Weights of a small transformer language model.
Size: width 768, 8 heads of 96, MLP 3072 SiLU, vocabulary 32768, 107M parameters.
Architecture: rotary positions, untied embeddings, attention and MLP in parallel.
Training: a variant of Adam for these matrices, 4992 steps.
Each number is 128 + 24 x the weight over its row's rms, rounded and kept within 0 to 255. Layers, rows and columns count from 0. The size above them is the row's rms in percent of the matrix's.

# layer 5 attention query, 768x768, rms 0.0279, rows 0-24, columns 0-63
size [ 81  97  87  93  91  85  94  97  90  99 101 101  89 101  98  91  97  96  88  99 101  94  94  92  91]
[[133 134 113 173  93 114  99 109  83  96 149 132 102 141  86  87 126 149 135 146 117 149  94 158 116 129 147 144 122  85 205 117 165 122 123 141 142  97  90 126 107 137 113 110 133  84 144 133 114 151 116 112 150 144 111 137 140 118 128 132 128 120 138 139]
 [170 135 159 116 179  99 148 148 120 120 110 129 146 100 172 140 138 106 125 145 146 110  97 110 143 142 113 165 150  79 123 106 137 109 120 148 106 107 127 108 109 154 123 167 121 127 113 121 126 135 182 137 134 110 120  88 116 149 130 152 113  93 133 102]
 [154 159 151 101 130 172 126 182 122 146  82 109 133 111 151 158 125 101 156 123 124 127 154 106 128 122 109  92 134 153  82 138  90  91 131 138 130 104 131 127 118 128 115 131 121 141  74  45 113 135 160 127 132 107 119  96 130 120 140 135 177 149 119 135]
 [132 103 124 155 125 157 134 119 138 148 136 119 135 117 132 156  99 146  89 133 161 120 159 110 148 161 130 126 124 128 124 149 132 142 154 132 146 149 153 139 175 110 144  92 120 130 171 145 134 118 100 149 120 122 137 111 111 113 118  68 135 133 121 189]
 [111 106 123 103 147  93 135 160  79 126 147 128 134  88 121 140 156 142 114  88 133 141  98 145  91 140 165 145 131 106 135 150 137 181 149 122 121 122 111 141 142 106  97 151 175 103 149 115  99  94 120 117 100 150 125 102 167 124 109 179  98 129 120  48]
 [158 133 161 106 111 111 129 124 155 148 112 135 124 114 103 106  93 148 152 140 134 112 117 124 133 150 149 107 119 111  96 141 116 164 170 151 118 138 110  93  89 142  92 126 145 133  84 117 139 134 141 123 123  71 116 111 103 188 127 129 100 146  71  92]
 [120 134 127 113 111  96 140 144 130 162 164 150 152 161  93 145 137 117 117 125 126  99 135 141 136 147 152 119 127  96 138 138  98 150  85 124 175 114 155  88 107 127 135 142 162  80 174 118 134 139 110 123 105 154 130 110 143 150 121 110  95 129 125 152]
 [132 140 156  87 124 159 146 115 128 130 152 143 146 135 102 174  60 173 159 143 112 117 127 116 132 123 119 151 115 121 125 115 110 159  86 109 142 159 124 128 142 127 107 156 111 138  93 136 159 175 130 152 123  78 133 131 133 148 116 126 128 130 138 154]
 [104 137 121 115  79 113 134  81 115 153 184 163 139 109 153 121 149 170 136 138 121 135 131 113 109 126 149 137 134 153 141 141 123 140 150 116 151 137 147 116 110 122 109 106 134 117 157 133 170 130  88 160 108 148 142 177 157 147 156 149  83 146 152 125]
 [135  87 122  88 148  78 118 101 132 112 154 165 115  74 125  99 167 132 176 169 148 122 109 137 102 127 138 134 128 152 156 113 135 176 131 125 118 114 142 129 120 125 133 107 140 134 115 113 131 129 125 120 142 156 117 101 146 139 119 176 129 128 137  77]
 [118  86  90 108 126 140 131 151 112 145 186 167 130 162 127 124 145 122 141 159 102 105 162 116 123 144 113 158 190 159 130  88 122 181 113 136 112 128 144 119 100 130 140 141 171 155 163  83 136  75 124 158 141 175 107  95 174 114  68 158 131 106 117 121]
 [143 151 109 154  84 161 120 146 104 149 138 129 135 131 108 163  98 152 121 121 123  96 120 136 123 161 115 137 137 105 140  88  69 143  88  71 131 160 117 175 144  82 158 113 123  98 128 142 149 155 125 126 154 116 130 119 116 124 117 116 114 150 128 142]
 [130 139 167 134 136 175 131 141 128 104 165 122 143 103 110 129 114 144 145 165 148 116 123 163 114 125 151 130 153 141 130 120 107 123 133 111 114 139 157 161 115 111 107 153 125 145 127 121 105 150 137 107 129  94 137 124  95 158 157  94 124 135 112 126]
 [142 139 117 157 113 141 123 141 137 141 104  88  67 130 141 109 123 130 111 149 137 136  97  83 144  79  85 108 126  91 144  95 110  84 113 163  94 111 114 159 145 132 125 161 129 125  80 134 152 152 154 143 114 106  98 111 111 131 161 100 141 139 137 125]
 [139 105 120  99 129  65 129  91 140 141 137 151 128  98 111 119 163 146 150 165 129 162 130 133 102 141 141 124 123 147 126 120 156 181 152 163  84 128 131 126 104 146 120 166 167 135 175 128 140 141 105 163 142 127  98 138 166 153 138 157 107 121 141  86]
 [121 129 132 117 180 158 110 151 132 146 110 111 126 151 109 116  91  90 140 116 159 122 134 143 143 153 129 132 144  98 107 101  92 126 144 146  79 137  84 155 137 127 132 112 117 110 127 130 119  91 176  86 163 147 115 123 101 129  92 122 142 133 102 117]
 [149 102  95 121 127 121 162 148 143 137  85 112 126 126 108 105 143  89 181 127 181  95 165 116 137  90 105 115 121  97 135 132 104 120 128 126  92  99 118 146 136 111 102 115 125 105  93 127 154 111 148 149 110 142 162 106 126 134  97 122 175 158 128 165]
 [127 120 111 155 131 135 141 145 125 166 120 114 139 166  99 139  91 130  88 126 121  70 128 128 163  76 101  87  99  97 114 112 119  88  72 117 141 135  99 147 182 120  95 101 134 108 115 138 125 170 118 127 120 113 129 118  96 105 121  85 121 135  57 165]
 [146 122 128 129 110  99 157 102 105 138 149 118 137  68 148 117 126 116 139 133 115 113 117 128 105  86 132 160 120 152  99 133 161 119  83 144 120 113 125 137 170 126  84 150 121 145 116 147 108 132 191 182 115  96 133 178 109 107 122 122 115 147  88  96]
 [157 132 151 153 136 139 124 207 149 119  98 118 138 151  89 109 103 110 121 122 148 141 141 120 161 125 130 142 108 130 164  91 134 112 152 153  95 100 141 147 137 132 140 179 111  90 138 125 121  87 142 115 137 139 102 118 105 107  92 107 158 135  74 109]
 [114  93 128 142 100 127 138  96 127 152 124 118 158 151 128 116 135 106 108 173 117 176  80 102 131 131 112 121 135 127 116 152 131 133 139 140  93  82 122  98 101 172 117 167  84 111 147 132 155 150 131 165 116 127 134 157 119 154 123 127  88  74 145 120]
 [158  94 111 135 112 160  99 179 132 143 180 136  91 158  91  82 127 111 127 128 139 125 143 136 158 115  99 118  92 114 159 154  99 136 132 183 119 150 162 138 114 112 138 112 129 126 164  69 123 102 159 144 131 162  70 111 127 137 134  85 150 114 105 111]
 [110 115 115 143 169 131 136  75 111 118 104 176  86  60 163 112 137 161 150 142  76 145  85 110 148 125 158 128 149 168 126 159 175 148 120 115 129 109 153  99 128 119  84 168 141 146 147 125 136  91 106 126 130 120 172 122 118  97 116 120 114 116 125 112]
 [136  56 121 103 120 116 116  99 158 180 126 109 142 116 141 109 154 137 172 140 140 123 139 151  82  96 103 159  99 108 155 165 163 115 178 161 157 145 171 106 148 144 156 143 201 163 138  95 139 119 116 151 153 127 116 125 173 153 143 115 146 141 125 128]
 [117  95 111 124  97 135 149 129  98 115 128 129 135 139 138  91 140 189  87 122 116  91 130 137 153 104 151 115 137 140 174 157 133 133 104 109 120  65  93  85 168 141 114 117 121 144 136  79 108  86 131 114 140 162 158 111 108  97 139 120 118 106 126 162]]
# layer 5 attention key, 768x768, rms 0.0281, rows 0-23, columns 0-63
size [ 83  76  87  76  80  89  82  96  84  87  85 106  90  98  86  91  97  90  96  87  95  89  85  94]
[[128 157 118 149 142 169 115 146 162 119 108 123 102 124 114 104 109 119 124 161 167 159 148 149 144 167 137 118 106 133 142  96 169 156 101 101 123 133 153 161 169 136 125 200 104  96 128 158 156  88 115  91 109 161 112 147 107 150 124 122 101 158  78 138]
 [133  76  98 143 154 156 150 143 173 131 135 126  72 156 117 125 102  98 178 134 110 119 117 131 158  89 126  97 142 104  94 117  97 142 155 167 157 128 161 120 163 111 132 120 120 165 134 143 138 141 129 134 120  87  97 163 169  95 118  93 151 132 135 147]
 [132  96 150 105 128 110 130  98  84 155 173 135 153 126 122 147 131 174 168 128  91 100  89 134 160 125 146 124 173  99 135 151 133  43 100 113 133  80 118 115 113 133 128 123 146 146 163 125 150 119 116  88 146 118 163 153 159 166 113 166 132 145 165 116]
 [132 148 106 146 116 122  99 119 109 115  92 115 149 142 132 154 140 137 132 139 103 155 165 127 141 139 127 158 113 132 139 111 123 112 128 159 101 117 150 142  80 152 144 169 136 142 163 129 113 146 173 146 118 127 109 124 178  65 100 114 124 174 130 130]
 [133 141 136 148 122 138 164 145 104 133 171 175 101 168 133  85  99 152  96 113 121 114 141 102 120 127 128 116 147  85 123 108 138 144  66 120 167 134 147 142 100 124 128 127 140 134 107 116 120 122 115 120  99 100 136 104  99  66 135  99 133 125  98 167]
 [119 131 104 140 134 114 144 131 192 145 138 108 153 148 113 162 161 121 153 105 109 126  84 107 156 126 111 145 144 131 138 143 129  88 116 178 132 108 136 167 158 110 147 120 138 168 145 143 107 109 116 105 122  86 128  95 131 104 130 143 118 136 117 175]
 [135 164 154 140 126 142 102 106 124 113 111 126 102 153 117 111 125  92 107 122 152 148 112 179 119 150 150 132 143 145 123 154 184 159 128 120 111 111 124 101 103 103  92 127 180 111 123 122 138  88 140 137 150 117 116 109 167 141 105 161  93 122 153 124]
 [146 124 139 131 141 147 142 137 170 200  99 128  95 112 147 122 155 109 198 146 108  80  50 102 125 127 129 120  75 125 133 128 139 133 141 109 132 133 129 116 149 115 132 107 129 158 104 118 115 131 157 143 122 148 161 126 142 115 101 112 155 125 110 157]
 [153 139 127 118 111 182  81 151 166 132  82 110 101 143 142 127 120 127 125 116 175 111 125 140 120 144 167 152 128  86 125 109 130 122 108  95 144 131 119 125 121  83 120 153 149  67  80 142  97 121 115 130 129  90 107 151 137 134 153  75 145  85 129 129]
 [108 132 120 142 125 146  95 110 161 131 175 133 131 122 131 173 128 150 139 105 137 112 108 186 154 135 141 113 153 119 124 146 106 141 121 144 113 141 101 110 134 127 144 138 157  90 116 121  77 122 118 102 102  84 155 108 139 144  95 161 114 144 157 135]
 [123 115 139 139 153 124 109 142 154 127 120 118 145 140 136 131  92 129 126  99 109 129 121 130 120 153 115 116 114 102 122 113 109 104 142 112 167 138 110  93 116  97 106  71 155 115 136 112  96 116 131  86 171 123 123 125 136 137 112 117 132 122 118 135]
 [145 113 159 110 156 118 171 141  97 151  51 128 148 123  93 109 174  97 197 154 122 122  96 149 141 157 113 135 101 149  99 121 163 138 187 145 134 131 115 138 103 111 162 130 115 114 119 127 143 147  97 113 117 103 103 145 106 132 128 116 175 163  94 103]
 [171 141 137 172  96  98 126 122 114 141 120 157 122 130 138 131 107 125 108 132 130 119 151 173 125 132 127 136 154 189 131 125 120 175 130 122 157  77 149  87 101 123 111 132 130 134 127 147 121 155 144 132 142 150 127 117 131 123 112 150 125 123 146  98]
 [154 139 126 103 106  93 144 140 138 115 134 159 137 140 177 116 121 119 102  94 105 131 139 122 135 123 103 137 167  94 161  94 116 128 110 124  86 136 106 114  92 122 145 123 129  82 167 113 131 125 166 130 153 117 136 116 134 115 128 139 109 104 149 138]
 [145 141 125 155 102 154 130 153 118 124 153 140 140 155 111 146 111 113 128 102 118 127 135 118 112 154 159 152 113 104 142 100 112 167 139 136 150 139 120 166 119 134 102 109 130 112 129 118 126 139 106 105 154 138 126 109 120 162 125  97 119 122 164 121]
 [130 129 137 132 152  94 120 137 105 136 129 155 117 142 131  89  79 146 141 105 111 125 181 146 106 110  94 116  97 136 140 118 151 153 128 118 140 105 124 136 108 102 168 132 169 141 129 120 133  96 107 161 123 147 138 152  86  75 155 188 134 126 137 153]
 [160 142 141 126 155  99 143 144 107 165 121 112 140 138 148 122  70 127 104 153  98 127 137 138 144 120 126 128 160 145 178 117 170 153 115 161 127 126  95 134 138 123 103  84 158 133 140 121 122 124 163 110 102 128 170 112 120 137 165 128 120 157 123 133]
 [143 128 142  85 109 113 131 155 113 159  91 118 114 147 158 136 129 119 158 124 142 113 130 127 132 118  97 151  52 115 143 122 136 164 183 117 158 122 109 170 122 103 107 133 100 127 143 136 115 164 133 156 175 116 122 156 136 118 131 122 157 104 111 119]
 [145 158 115 121  99  99 148 163  95  61 157 163  77 106 139  94 139 122 124 128 136 151 181 110 145 130 132 101 129 142 202 132 167 114 120 129 124 129 103 133 137  96 129 130 107 107 155 127 140 134 129  94 149 143 133 138 129 104 111 161 135 129 114 144]
 [120 129 103 126 179 118 141 162  94 187 140 127 103 124 134 136 117 135 138 117 128 152 155 140 130  71 112  87 111 128 158  93 131 162 109 108 111 134 101 130 112 104 124 117 162 131 153 104 102 129 124 126 135 177 130 168 109  66 175 185 150 136 135 118]
 [103 103 172 140 118  67 122 125 130 144 136 156 107 153 159  93 119 154  92 141 104 121 165 154 131 143 135 141 171 118 141 109 127  95 168 104 108  65 168 122 110 134 116 150 125 102  96 117 171 109 120 136 134 126 139  91 155 170 158 112 129 155 144 145]
 [108 133  98 183 154 124 141 133 124 114 121 104 130 116 178  81 151 107 130 142 149 111 146 130 153 141 140 100 132 101 147 101 122 106 137 119 131  98 131  92  89 132  96 140 151 138 108 156 102 113 139 142  95 113 173 128 132 126 140 132 117  99 137  98]
 [128 124 162 130 149 152  96 110 129  88 133 112 140  96 126 144 114 169 105 137 118 118 186 115  97 145 160 115 139  80 124 113 103 124 126 143 133 143 102 132  83 169 100 103 142  68 121 176 145 135 126 139  96  99 115 131 132  94 115 162  96  99 123 137]
 [108 147 137 164  88 116 128 176 126 154 125 124 153 143 160 102 110 136 160 131 126 143 145 132 128 130 146 130 118 106 121 110 132 114 120 126 146 133 160 157 143 104  53 103 123 166  87 108 107 111 112 111 161  96 115 147 142 129 117 159 140 128 129 103]]